Each number is 128 + 32 x the weight over the matrix's rms, rounded and kept within 0 to 255. Layers, rows and columns count from 0.

# layer 3 MLP up, 640x160, rms 0.283, rows 463-505, columns 80-159
[[120 153 178 143 143 116 132 111 137 147  61 168 151 191  73 134 129 159 145 119 176 151 122  65 110  92 129 104  98 143 158 144  90 122  91 148 188 165 150 147  68 110 158 118 146 140 167  98 174 130 142 130 180  62  83 133 124 120 131 120  86 107 140 113 131 139  42 146 144 120 162 166 147 109 143 132 161 168 115  62]
 [ 96 124 126  94 124 127 171 157 177  73 150 159 170  83  78 127 142 158  90 154 120 119 110 113 130 106 132  56 145  80 183 132  51 132  65  78 131  97 108  74 177 155  84 144 119 127  91 176 146  97 124 173 148 159 115 160 119 162 178 119 165 155  81 123 157 123 148 158 191 133 176 171 174  95 165 103 114 149 175 208]
 [128  87 174 160  84  92  76 128 147 156 121  95  82 133  72 137 111  71 139  83  92  66 138 166 138 153 196 143 160  67  98 127 138 123 127 129 103 145 135 151 174  97  63 196 115 133 123 137 158 167  87 135 199  69 123 186 164 168 188 152 121 107 172 143 148  82 134 194  75 192 131 135 125 128 143 127 123 144 143 157]
 [145 168 115 151 172 136 122 100 184 135  73  89 103 145 139 155  96 146 102 118 126 135 132 174 101  82 152 147 120  94 193 164  98 131 115 144 126 203 115 123 128 199 113 120 144 168 142 122  83  97 147  97 121 130 125 132  59 150 145 100 161 154 145 106 188 132  73 120  71 100 125 117 150  92 119 102 107  99 117 157]
 [177 181 126  67 135 103 119 136 107 138 117 115 134 152 124 160 133 105 125 136 119 113 124 165 150 153 136 150 102 127 159 113 117  91 156 129  77 109 147 118 118 133  83 141 111 124 107 122 203 181 153 103 119  69 130 115  65 126  55 125 117  90 153 116 189 137 108 146 112 106 140 143 108 216  82  46 163  97 158 216]
 [129 122 112 138 127 110 119 146 131  23 157  78 151 168 102 159 100 122 110 119  98 137 126 143  86  96 210 113  94 119  91  87 182 116 121 118 111 186 167  60 153 157 151 176 137 152 100  97 172  99 161 205 116 192 153 147 117 106 130 123 109 166 165 159 181 136 122 143 178  73 123 149 163 174 138 101 129 111 128 121]
 [131 103 174 106 140 107  76  98 180 136 122 142 136 103 190  82 144 187 131  81 123 103  98 118 135  89 129 147 129 171 130 123 155 101  93 130  99 139 139  96 179 159 145  86 169 135  47 112 110  76 185  83 128 129 123 184 169 147 136 149  90  95 162 170 108 131 151  80  89  80 106  73  86 129 140 127 113 195 129  86]
 [114 108 165  77 111 133  92 122  92 125 113 120 139 123  92  89 139 105 171 135 191  59 130  88  97 160 141 151 100  92 136 170  96 114 113  71 118 166 105 158 170 158 138 168 111 138 142 111 132 120 135 103 142 144 133  91 130 202 129  92 156 133 101 123 113 125 113 125  75  98 106 155 104 147 111 126 138 167 143 163]
 [129 170 173  86 133 182 131  99 138 125  81  88 121 144 171 139  94 115 110 149 112 164  92 150 104  90  96 128 107 171 123  86 105 108  92 140 143 136 182 201 114 143 112 154 156 127 100 184 125  78  96 104 130 168 148  81 110 173  81 123 125 123 139 123 104 116 155  86  98 115 119  67 113 106 172 123 158 115  88 173]
 [ 41  70 116 194 112  79 109 173 116  98  56 177 114 109 157 153 158  92 125 102 105 140 105 173 104 115 154  94 153  76 156 130 113 155 145 164 163 109 163 198 179 177 153  99 125 101 125  91 102 153  99 117  57 168 171 161 150 126 158 135 138  86 164  73 176  92 109 169  96 100 114 137 159 107  95 109 162  67 123 106]
 [145  96 118  98 169 110 149 103  97 142 190 107 125 101 101 123  92 116  81 120 153 118 108 150 116 119 123  97 110 159 197  71 143 112 101  95 116 143 144  79 155  79 162 101 130 117 111 158 107 116 181  97  95 116 153 159 152 113 116 129 152 124 130 149 115 103 166 134 119  33 175 132  94  76 137 135 134 141 122 209]
 [124 127 114 143 147 162 168 101 171 126 102 146  82 111 107  97 125 166 106 120  65  85 145 133 158 111 170 124 177 172 126 125 105  92 154  76 133 121 124 103  95  66 106 155 140  75 142 162 116 153 124 151 125  90 146 131 154 127 105 128 104  97 122 181  98  60 141 113 137 155  82 196  69 143 167 111 120 142 114 113]
 [135 122 168 144 130 138 112  75 105 182 158 113 178 162 182 203 136  94 128 135 134 101 130 158 126  72 178 143 130  84 169 119 174 113 113 152 161 106 126 120  97 131 108  87 107 183  98 107  95 118  86  77 146 120 136 174 131 121 101 160 110 111  87 153  82 138 164 142 124 189 140 125 151 147 108 137 102 123 136  83]
 [172 174  84  99 137 117 114  94 147 151 145  82  91 163 122 141  92 132  88 133 100  71 105 125 130  88 140 144 161 104 171 164 160 113  96 113 204  94  99 134 152 141  99 142  96 117  70 103 113 142 116  99 155 142 152 174 116 128 102 114 116 163 160 140 184 144 173  51  73 152  81  83 154 100  50 190  93 168 101 110]
 [167 159 134 162 127 153 140  97  53  80 133 138 113 146  94 165  83 111 159 194 136 149 102 129  84 154 135 207 131  61 139  93 105 145 120 112 112  93 111  88 155 120 143  95 131  96 162 131 136 116 111 109 151 154 184  89 113 100 169  79 179  86 151 131  90 107 126 118 154  78  99 137 183 169 153 117 185 155  89 139]
 [144  92  95 143 101 154 137  78 142 152 154 112 157  95 124 100  91 117 120 152 155 156 155  97 144 151 159 134 121  87 159 226 170 135 100 152  97 175 125  72  93 121 143 117 150 111  62 114 148 120 148  97  90 111 175 158 168 128 163  76 170 132 104 141 152 156 148  84 141 162 104 178  52 100  97  99 108 114 134 145]
 [ 89 105  32 189 124 142 104 136 113 108 122 140 160 139 147  86 109 131  57 109 133  89 115  81 127 126 176 150 110 129 166 157 113 188  74 158 163 119 189 152 151 139 196 142  67 158 181  85  84 156 137 116  93 125  54 115 139 129 218 130 149 142 120 144 117 148 123 128  87 187 120 142 131 126  24  95 114 184 125 134]
 [105  79 115 116  86 179 128 185  96 112 107 125 122 123 119 103 140 109 142 136 140 151 115 159  85  86 164 150 136 100 136 154 134 137 149 179  61 185  82 120 131 151 134 133  90 164 112  66 138 153 166 163 123 173  92 116 180 118 119 137 103  94 140 130 157 161 162 135 130 117 120 130 124 151 110 111 115 166 139 151]
 [155 121 122 162 154 122  96 155 155 178 113  72 112 154 129 101 121  73 121 131 150 136 115 125 179 122 114 136  77 115 141 113 119 136 145 112 116  91 139 160 166 131  95 131 150 127 135 124 152 171 154 104  84  73 178 107 165 107 133 132 124 143 113 116 117  76  96 134 194  95 134 172 105 112 153 150 165 155  96 115]
 [154 134  98 153 175 205 111 181 116 127 104 125 112 147 128 119 130 102  83 136  99  80 110 186 155  99 129 207  97 106 112 122 176 117 175 134 120 129 118  94 165  88 129 143  62 143 141 117 136 168 162  97 113 129 112  62 162 128 124 105 132 113 119 156  90 167 131 161 100 136 127 104 117 150  74 101 128 175 115 141]
 [ 95 180 155 160 149 148 102  56  45 116  98  97 143 140 113  94 139 176 107 123 129 160 126 163 132 118 142 124 119  93 142 134 109 113 176 140 143 120 146 114  70 173 124 170  79 125 151 107 157 110 143  74 101 108 123 132  92 150 170  91  79 116 134 176 137 121 126 109 103 161 106 100 153 166  61 153 109 121 126 146]
 [100  98 122 129 173 129 105  77 161  50 168 108 162 142 164 102  95  91 132  66 149 135 137  61 118 105 160  92 159 161 126 137 132 108 152  22  94 103 114  84 149 154 104 153 146 137 133 166 116  96 177 166 144  89 111 144 114 131 103 142  97 113  91 133 154 127 118  77 225 151 137 142 126  82 162 162 134 117 123 119]
 [148 129 103  87 135 145  94 112 138 154  97 135 171 198 142 113  65 107 122  97 124 139 118 114 116  87 143 112 188  78 168 152 133 143 150 137 137  56  98 109 112 166  99 162 128 160 115 144 115 155 132 103 105  78 143 163 175 127 195 117  76 100 188 104  83 149 179 151 139 108 121 145 177 152 145  85 122 115 104 159]
 [161 143 153  60 137 139 165 121 131 152 204 121 153 133 135 119 137 123  52  76 113 166  42 133 156 112 100 133  91 132 115  87 130 120 141 180 185  90 173 153  55 104 110 146 151 163 175 109 138 171 149  84  73  92 113 147 161 134  90 136  89 105 146 141 144 113 119 111 124 151  67  98 192 120  93 140 109 106  97 127]
 [113 190 131 141  79  88  65 148 158 141 123 112 119 136 120 150 138  95 122  55 151  78 164 191 106 180 127 163 136 140 129 143 165 103 159  90 190  68 132 178 220 152 202  86 131 154 112  74  97 180 141 200 124 115  89  80  94 151 188 128  71 197 140 131  91  79  63 117 107  54  93  98 147 129  95 130 117 216  92  98]
 [ 99 157 128 104  95 119 106 161  90 161  66 142 132 116 172 149  75 146 137 146 161 149 119 133 115 122 185 147 196 157 103 122  71 135 126 126 100 147 195 125  88 170  56 148 116 148 136  85 120 116 113 105  21 124 205  79 126 122 100 125 136 105  73 195 134 139 154 125 149 135  91 117 153  83  81 129 136  74 139  88]
 [126 106 103 171 110 168 118 129 125 107 200 161 157 101 110 113 151 149  93  98 127 151 145 110 120 151 126 147 151 146 181  81  90 130 122  95  90 170 184 124 117 163 165  87 159 143 134 121  82 129  49 147  72 117 113 115 112 179 129 119 156 161 162 133 164 135  95 125  97  90  64  67 119 142  72 124 168 142 101  88]
 [145 120 171 127 129 194 133 104 173 132  58  80 163 134 137  51 184 129 124  70 129  94 125 103 132  70 113 142 121 112  89 137 128 102 136  74  94 125 156  96 148  72 143 151 130  75  80 119 161 115  61 151 164 161  98 144 157  93 108  53 114 149 149 155 202  90 177 128 143 141 143 110  85 150 171 155 155 168 124 170]
 [154 189 178 187 118 107  89 100 140 145 196 140 105 178  96 127 138  87  97 108 105  85 185 101 140  95  41 200 124  79 107 177 119 140 137  99 130 147  97 116 150  94 102 116 232 168  67 164 113 138 208  95 219  85 150  64 107 108 140 124 132 145 105  90 154 112 156 179  77 145  73 132 141 157 118 184 103  63 136 109]
 [186 137 172 134 154 111 111 162 164 105  66 156 126 136 144 130  84 181  75  70 158 129 174 127 156 108 142 106 136 203 162  93  83 146 162 121 153 147 142 142 148  94 137 187 125 189  73  97 167 143 109 159 109 145 125 166 134 145 117  93  84  86 160 179  95 101  94 140 165 165 181 130 195 140 161 118 128 117 122 129]
 [131 141 130 124 112 139  99 171 149  96 101  99  91  77 159 106 155 142  94 122 124  90 148 139 158 155 111 155  82  96 107 144 144 146 121 131  72 109 129 122 106 107  85 147  98 151 128 118 138 119  86 125 137  96 148 152 125 146 183  98 151 171 137 137 187 143 133  91 112 150 133 100  48 112  99 123 117 175 169 175]
 [100 120 109 141 155 167 104 116 141 135 129 116 104 141  99 150 166 255 101  99 128 121 139 131 152  88 126 162 110 130 176 149 105 119  74 110 103 106 144  77 138  96 144 154 147 142  81 108 144 106 144 110 115 130  84 113 168 150 132 112 154 124 169 128 135 128  77 133 153 114  74 146 139 146 109 112 142 109 143 115]
 [173 151 174 104 163  71 125 163 155 111 127 123 131  70 129 107 190 123 117 216 146 148  75 183  77  98 176 186 136  93 141 151 136 143 141 104 219 142 143 125  70 154  77  91 151  80 111 140 174  80 156 155 137 141 179 145 180 125 121 122 101 149 130 110 122 168 115 147 189 108 125 161 131  77 120  31 144 124 112 145]
 [125 109 113  31 147 129 118 100 133 152 143 120 189 120 129 116 124 195 144 152  98 146  71 155  75  96  64 126 119  80 197 142 187 207 109  98 149 126 172 104 151 111 117 139 134 127  85  92 202  37  89 161  91 131 107  97 157 150 193  97 124 208 133 140 180 108 157 124  92 126 200 181  47 125 204 146 184 125  75 126]
 [146 195 175  93 134 121 178 118 125  92 129 136  84 153 123 178 157 141 138 171 100 149  83 120  48  88  84 106 114  76 143 119  81 108 100 144 101  67 138 113 113  53  96 100 100 178 180 109 152  82 117 146 146 117 116 124 123  97 146 135 168 142 177 170 138 122  86 103 164 145 140 111 102  99 121 167  80 137 145 174]
 [129 133 186 145 154 157 150  77 138 103 133 149 197 110 134 154 127 171 134 103 119  79  88 100  97 109 116 114 129 174 139 144 103  89 169 108 135 135 107 168 132 100 162 112 129  99 101  96 110 217 179  80 194 133 120 150 112  82 109  91 129 141 114 135 147 141 146  61  97  82 119 118 101 168 124 133 136  78 127 147]
 [166 118 138 153 165 160 143 129 128 102  90 136  75 137  84 163 114 149 131 142 102 126 135 103 156 121 168 158 141 143 165 149 104  87  90  87 122 145 146 117 186  94  98 154 109 125 104 147 113 132 100 153 126  88 173 146 117 129 123 171 107 111 155 131 117  98 153 101  87 164 117 115 144 125 103 119 119 131 157 137]
 [129 100 139 124 167 100 161 129 162 135 138 176 152 173  91 133 146  66 130 130  87 168 190  99 112 109  77  83 155 136 128 114 167 125 146  51 115  91 147 106 157 119 115 155 191 184 139 126 105  93 173  75 133 136 117  98 129 152 125 177 110 165 129  99  94  61  69 159 124  90 119 116 116 126 148 162 123 139 131  84]
 [131  73 147 175 135  42  64  84 139  99 120 186 126 110  90 194 126 143 122 121  67  70 175 110 123 126 102 101 139 112 160 102  68 133  96 172 118 119  74 133  96 139  77 177 130 134 183 140 189 156 149 109 127  92 166 133 101  91 127 134 152 153 150 114  77 132 185 117 132 113 107 118 110  89 105 149 151 159  66 146]
 [182 120 159 104 119 112 172 107 112 126  92 137 124 146 120 155 102 138 121  76 163 141 128 154 149 112 196 125 111 110 163 161 180 107 116  62 117 113 126 142 118 141 171 114 143 148 111 122  74 121 161 126 153  94 137  96 137 140 124 144 154 193 117 101 135 102 146 137  55 103 138 122 145 133 120 115 127 175 121 121]
 [ 89 123 145 117 143   6 105  67 163  78 158 123  78 201 142  88 137 101  83 114 109  76 179 134 191 141 137  66 151 185 185 119 137 151 130 162 142 140 122 157 129 166 128  97 123 141 135  80 186  70  93 179 144 159  95 166 134 144 126 187 133 129  54  94 149 125 134 108 145 115 129 121 123 118  97 164 136 116 150 153]
 [125 164  89 181 135 105 115 181 169 121 104 135  97 152 135 156 120 131  85  85 119 161  99 105 146  48 176 120 128 119 136 174 125  89 102 126  97 104 131  91 178 108 131 141 121 171 115 131 114  64 130 170 129 127 118 142 127 159 119 111 119 111  99 101 138 143  94 128 125 141 167 178 137 152 138 144 223 152 134 112]
 [138 153  69 162 157 139 119 174 145  70 143 101 125 130 116 161 131 134 167 125 140  93  92 103 109 107 149 179 137  64 148  93 154 113 136  72 112 168 112 120 173 142 132 143 118 119 103 116 117 140 115 144 161 143 164 163 138 110 169 137 103 131  98 169  94 126 115 126  94 192 108 117 125  71 102 140 164  62 108 148]]
# layer 3 MLP down (transposed), 640x160, rms 0.269, rows 463-504, columns 80-159
[[116 113 169 142 156 108  70  96  91  88 112 163 172 146 189 122 145 113 154 168  74 183 101 167 111 118 105 121 121 135 109 148  96 150 130 133 137 133  92 138 158 136 163  73 158 142 108 142 137  84 184 127 111 162  91 150  89 119  87  91 141 176 209 153 165 115 172 129 152 120 198 144 158 111 130 173  81 139 104 167]
 [201 149 175 116 149 143  66 150 118 111 111 107  92  93  86 107 121 109 132  85 119 127  99 157  98 171 107 113 143 112 167 130 122 177 101 114 122 142 127 171 155 142 124 117 184 131 166  91 221 120 156  86 178 103 107  96 164 136 120 103  78  75 127 134 124 174  64 174 126 109 131  92 155 115  88 173 153 190 116 159]
 [177 100 126 102  51 162  89  67  92 148 107 126 166  96 124 125  66 122  95 101  70  80 110 170 114 224 119 204 162 174 169 152 113 126 121 149 142 105  93 163 149 120 108 159 117 173  94 175  38 126 152 178 109  56  27 164 129 155 137 146 101 147  94 177  97  57 164 151  88 150 141 186 134 156 121 102  85 101 129 194]
 [125 237 154 147 150 174  76 160 110 164 138 159 136 163 167  81 131 147 201  91 165 127 146 131 128 128 108 184 170 163 123 114 115 141 102  96  83 135 138 103  88 101 187 145  96 139 114 145 105 141 113 157 130 107 138 156  97 138  71 143 127 120 175 191 119 140 174 154 150 102 156 102 147 128 112 143 152 146  86 156]
 [126 134 162 144 117 118 151 120 151 117 125 152 124 115 164 152 173 112 133 169  81 105 140 150  68 172  86 138 161 103 111  98 140  71 196 188 149 109 184 119 138 134  84 116 107 150 176  92 104 129 116 182 136 144 112 155 113 123  87 118 114 137 148 138 123 145 169 117 154 136 118 115 162  95 114 123 148 144 167 138]
 [123 134 148 159  89 173  64  93 127 185  76 149 154  97 159  97 137 102 159 219  77 129 123 127 104 168 112  82 168 124 172 113 139 188 133 161 153 160 142  94 102 137 121 127 155 112 116 181 126 124 155  96 110 108 104 140 169  92 126  61 141  87 128 122 166 139 129 100 152 170 150 102 135 120 110 156 144 135 179  92]
 [105 116 129 119  98  98 119 130 197 139 177 125 122  74 147 149  99 128  85 156 142  82 131 131 169 163 116  72  15 141  93 104 142 102 125 196 128  91 189 180 120 171 134 141 128  57  92 122 172  77 106  72 116 163  78  35 148 104 176  94 173  87 153 103 156  97 160  67 133 180 131 173  70 121  62 151 146 100 114 112]
 [141  50 116 122 136  69 195 184 166 132 156 133 151 159 118 123 137 122 147 161 118 134  85 144 125 137 182 125 122 152 163 118 126 138 139 110 160 129 147 153 114  88 167 158 140 141 131  88  95 150  94 124  61  91  83 156 127  83 163  65 149  97 134 103 116 152 145 137 129 116 125 128 131 158  88  86 130  65 132 138]
 [ 98 111 125  68  90  93 125 147 125 142 122 171 180 128 150 145 159 212 157 145 118  75 119 116 153 184 142 121 142 111 136  99 130 176 168 125 122 156  57 116 119  96 138 115 152  71  99 108 142 113 106 160 147 109 218 114 126 116  95 172 173 112 144 114 135 147 103 104 156  34 130 123 162 153  89 155  75 108 122 174]
 [ 59 126 116  95 158 154  78 137 105 184 118 150 173 154  80 113 165 161 186  54  84 171 203 141 128 121 118 170 141 108 128 164 153 111 141 160 126 122 133  89  96 120 115 108 148 130  72 200 106  97 166 152 175 158 147 141  85 124  87 130 104  83 133  72 128 155  95 117  93 159 146 115 142 162 118  96 119 116  85 126]
 [ 94  26 146  49  86 121 164 103 165 196 133 133 123 135 176  84 148  91  80  97 147 184 140 171 138 126  87  71  72 103 150 119 152 172 116 105 112 118 150  85 185 155 120  91 120 121 138 113 105  58 155  89 143 119  94 136 118 116  98 119 116 101 161 175 120 146 123 134 138  85 198 170  92 143 106 117  95 142 105 194]
 [ 86 166  90 124  97  94 114 132 120 149  90 132 109 147 173 166 102 185 149  39 155 101 149 199 166 100 107 138 122 160 105 130 106 125 151 164 121  89  93 121 134 112 112 128 148 143 171  84 109 125 126 123 154 118 102 137 115 145 110 129 132 123 152 106 113 194 105 170  96  75 162 146 148 154  84 127  93 132 148 119]
 [144 101 106 142 130 136 126 124 128 161 113 114 149 178 158 128 147 126  76 156 136 169 148 120 172 137 139  62 188 170 118  91 156 106 145 115  85 139 149 144  94 155  98 130 173 117  71 110 144 105  89  91 130 113  82  73 134 146  74 131 113 132  51 110  95  85 127 116 193 103 146 165 129 102 117 102  96 108 162 107]
 [104  91 152 100  95 159 125 110 116 131 162 151 145 140  88 105 128 142 137 111 104 151 162 122  94  98 114 145 126 135 129 135 130 147 156 132 143 108 127 159 106 113 110 114 159  91 164 122 179 122 184 134  93 159  96 134 117 118 109 137 111 125 221 156 136 123 144 133 179 152 167 114 123 124 114 128 170 114 135 110]
 [128 140  81 143  64  91 135 142 144  98 122 174 106 143 135 141 145  72 103 101  85 141 115  71 141 123 133 124 149 116 117  59 160 111 123 151 167 105 154 134  84 108 103 143  42 118 160 127 129 157  95 142 131 120 209 155 141 145 127 134 145  77 161  98 161  95  89  80 115 123  75 125 136 201 150  90 112 132 181 203]
 [124 187 107 134 146 114 110 162 103 110 113  96 164 127 144 129 122 112 160 132 112 105 147 190 175 149 176 106 132 127  87 140 130 151 152 122 172 162 103 149 155  97 112 131 174 101 156 171 165  78 110 131 140 131 159 127 130 120  42 135 124 102 137 113 121 123 168 134 111 135 115 112 199 125 109 112  75 142 114 145]
 [107 123 167 121 137 127 102 154 131 116  65 127 133 131 169 155 134 120 127 135 100 162 144 145  84 103 131 101 109  85 128 151 131 200 144  75 149 126  74  81 142 119 157 110 166 113  78 116 160 171 129 141 102 172 119 170 126 129 137 111 118 120 178 174 132 109  45 145 135 124  77 134 139  92 124 123  92 111 144  89]
 [100 133 126 143  87 148 149 132 148 125 117 163 170 145 141 191 159 106 213 110 106 109 118 129 105 135 127 145 117  83 150  69 116  87 138 157 122 184 132 124 160 111 117 109 197  83 101  89 136 171 167 103  95 119  96 172 124 102 105 137 178 144  99 166 139 136 113 122 129  92  83 159 119 183 118 118 138 117 136 156]
 [185 156 134 130 150  86 107 112 200 134 130 115 159 115 109  93 119 176 101 178 108 130 130 131  67 151 134  91 135 163 172 114 173 144 159 131 173 148 150 103 109  85 147 182 119 180 115 100 148 171  71 132  71 108  71 179 117 138 143 196 128 150 133 112 107 118  61 160 175 152  43 119  69 184 150 157 169 114 144 104]
 [122 128 131 124 114 153 102 117 189 137 121 122  85 138  83  93 142 111 116 144 137 111 140 116 148 108 119 130 203 101 117  97 147  94 146 167 135 108 135 113 104 119 101 101 106 172 193 118 143 115 113 114 134 159 168 123 136 155 170 124  98 138 115 130 100 115 118 121 125 130 166 166 179 171 137  93 121 136 183 153]
 [132 157 132 113 134 125 128 159 146  86 111 180 149 152 142 144 107 143  85  98 158  94 138 112 146 109 119  89 101  87  47 152 138 113 174 133 204 154 153 101 162 189 101 145 109 135 114  97 142 117 106 122 112 145 154 129 160 125 153 113 188 176  99 120 111  68  97  96 175 115 121 139 115 125 180 122 117 121 138 130]
 [115 139 159 170  99  91 156 127 101 152 134 146 170 130 121 141  99 147 121 120 109 161  63 103 112 105  91 167 135 106 146  93 164 120 164 168 107  93 126 170 138  98 131 107  88 141 121 113 168 125 122 108 163 159 106 102 142 116 133 161 105  72 142  96 153 195 139 174 106 156 123 127  59 126 106 119  71 167 145 191]
 [ 52  96 110 113 116 131  87 141  98 129 164  85 103  98 175 156 131 158 182 136  58 132 130 161 145 212 136 113  88 110 156  81 117 139  68 130 127  39 160 106 128 129 113 106 124  76 125 160 117  85 155 162 143 104 185 108 174 143  87 145 132 195 193  78 177  86 157  38 200  77  88 165 102 124 160 170  65 166 170 109]
 [103 126 177 132 125 114 150 127 210 119 114 151 184 124 101 145 166 130 204 139 114  57 141 118 167 130 116 116 161 122 132 102 133 145 113 121 137 164 125 179 166 116 162  92  72 130 173 101 136 136 137 150 129 154 123 156 127  84 136  76 145 160 140 121 145 128 152 174 131  87 144 150 115 158 128  70  76 140 104 131]
 [139 134 117 115 178 148 122 138 156 139  82 109 100 112 142 109 174 177 137 118 111 145 120 150 133 158  99  61 104 167  31 172 213 113 155 146 133 139  96 130 145 146 130  88  69 127 155 122 111 125  99  93 131 164 131 112 139 116  83  86  86 135 140 148  83 138  74 162 169 124 104 104 127 150  41 160 161 139 114 104]
 [ 76 104  70 145  81 154  93 118 122 163 115 131  95  94  99 126 116 159 120 118 128  98 142 125 118 142 108 128 141 169 115 103 173 107 124 154 141 135 153  61 139 109 163  77 108 131 141 154 118 158  97 101  61 120 132 111 146 138 107  90 112 157 156 137 163 144 161 112 106 143 144 114 118 150 122 110 131 125  98 211]
 [113 134  53 122  71  99 131 134 114 162 120  86 145 113  92 122 169 135 152 118  96 119 144 126 166 111 143 136 138 161  79 138 136 139 123 147 135 167 108 101 159  54  46  96 110 141 145  60  80  59  97  98 146 168 144  20  39 102 141 106  67 106 116 126  59 100 126 118 157 182 182 181 115  68 127  70 172 143 143 139]
 [152 118  92 172  77 150  59 132  98 125 142 153  76 104  88 126 138 135 167 170  80 159 110 139 158 110  41 146 167 110 140 148 142 125 107 181 100 132  78 132 161  37  90 120 190 158 130 115  74 135 172 108 129 189  69 176 124 149 179 107  73 109  93  56 141 105 118 104 107 128 186  83 131 156  76  88 132  95 115 132]
 [ 76 130 115 131 126  97 169 182 121  66 121 140 121  97 156 104  89 116 133 158 112 104 112 104  96 133 101 136 101 120 103 170 143 100 104  94 127 147 170 111 133 125 126 119 163 101 108  64 147 130  96 147  81 185 108 121 126 131 134 194 153 119 140 161 142 140 141 101 126  79 125 103 114 134  75 175 115  98 100 167]
 [141 109 113 134 130 153 102 153 155 112 149  85 110 121 139 175 140 154 135 136 152 139 183 106 128 138 111  93 139 127  93 114 174 114  37  86  82 100 119 179 129  75 154 132  90  86 176 177 193  56 127 140 160 167 109  83  98  97 161 165 145 112 131 122 150 102 155 174 116 126  84 127 131 144 116 104  86  74 169  32]
 [125 133 196 146 202  90 190 109  99 124 146 141 145 141 135 118 134 185 169 153 135 147 181 120 131 157 103 155 103 166 108 130 130 141 117 135 150 111 103 120  90 107 142 120 104 148 104 112 157 110 132 180 123  99 134  97 113 103 168 156 135  84 127  88 150 106 115 153  99 144 144  87 172 143 175  90  62 163 112 128]
 [147 162  75 155 111 134 157  80 141 108  97 100 114 189 131 175 100  78  99 166 221   0 198 144 102 177 107  79 108 158 178 187 125  66 125 124 176 211  94 154  90 140 159 152 106  99 155  76 143 154 158 142  99 163  76 168 100 121 126 197 172 129  95 162 183 156 123 185 126 144 146 147 126 186  65  90 120 137 121  54]
 [150 211 117  77 181 159 190 106 173 131  94 105  55 107 106 152 115 148  95 145  98 116 173 137 175  95 125 121 163  79 111 165 174 141  72 156  46 119  78 178  77  94  12 143 128 190 146 123  97 205  95 114  96 134 154 135 127 150 114 141 109 172 134  88 119 164  52  95 116 123 100 193  82 159 110  76 128 140 158 128]
 [148 164  60 129 118 111  63 124 111 155 119  81 148 168 164 132 152 113 122 135 140 169 183  97 126  45 119  39 108  88 119 166 115  82 112 114 122 188 104  98  80  87 193 152  98 120  91 158 158 174 214 137  89 130 198 192 100  74 111 121 168 118 145 132 118  71  74 188 121 126 147 138 147 122 100 133 116  55 118 104]
 [109 128 171  64 143 125 156 120  89 141 188 185 118 124 130 140 135  81 149 121 110 138 178  60 109  85 161 127  72  93 119 153 114 125  73  84  47 149 106  83 151  81 120 130 127 209 121 146 137 118  90 114 126 110 110  85 106 139 195  54 174  77 193 111 200 109 108 141 128 103 113 135 175 171 112 116 148 144 130  44]
 [154 142 168 117 161 136 105 151 134  67  66 118  49 179 147 122 172 108 192  98 119  77 149  94 151 122 132 152 127 158 129 118 114 109 113 195 129 109 148 154  62 107 123 197  85  79 177 143  98  58 130  67 166 154 102 121 126  72 107 104 153  90 132 187 167  77  90  91 123 123 125 174 150  92 107 110 113  95 220 128]
 [ 74  88  89 127 107 113 147  90 141  78 124 157 167 176 136 148  68 155 120 103 102 103  77 114 146 116 177 146 102  89 159 107 138 143 135 105  66 100 124 125 166 124 102 182 161 152 160 121 145 139 124 148 148  76  59 144 100 141 155 139 105  92 168 100 175 143 150 119  91 141 179 125 115 131 152 125 104 117 134 135]
 [ 94 157 138 135 198  83 153 138 195 121 171 209 136 111 158 113  96  96 128 147 149 161 176  88  88  97 171  91 115 205 117 143 104  86 144 106 127 187 126 107  88 100 109 122 120 153  96 110  84 114 111 139  80  60  97 119  67 163 114 139 176 128 115  79  73 140 132  94 142 145 121 165  86  91  88 137 155  81 110 140]
 [ 66 113 176 138 170 112 180 129 141 186 122 130 135  63 144 133 180 149 152 103 100  85 165 125 123 144 192 135 128 172 129 124 112 125   5 169  76  86  85 144 100 155 142 189 161 123 126 142 125 150 115  85 133 113 107 101  99 132 170 119 109 167 165 145 123 150 120 141 143 125 147 191 157  96 127 102 146 149 165 102]
 [ 58 133 139 158  84 135  87 129 151  87 133 136  95 119 179 158 120 117 174 139  98  72 160 135  91 141 131 106 107  95 177 144 111 141 163 138 165 130  67 118 108 175 155 142 139  92 175 115  65 115  71 123 144 154 134 174 111  72  99 123 151 148 172  51 174  78 148 173 145 160 163 132 119 125  89  95  83 102 108 139]
 [181 144 121 155  82 124 160  99 111  96 158 167 128  98 137 171 119 116 123 129 131 150 122 168 128 198 110  74  96 135  77 107 114 145 152 195 166  98 143 103 122  76 128 118 118 155 181 161 121 198 121 140 124  64 185  87  71 146  99 197 191 130 143 110 111 113 119 150 141 139 129 105 171 140 150  94 115 129  96  44]
 [ 93 114  77 141 102 112 158 150 114 148 148 147 129 110 115 188 109 174 162 126  81  96 169 156 109  96 178 122 123  96 179 139  88  76 161 101 143 153  97 122  94 119 142  63 136 125 164 168 145 173 170 190 189 167 207 114 116 144 204  98 116 159 138 102 161 134 129 144  90 117 120  78  76 146 158 204  72 133  76 154]]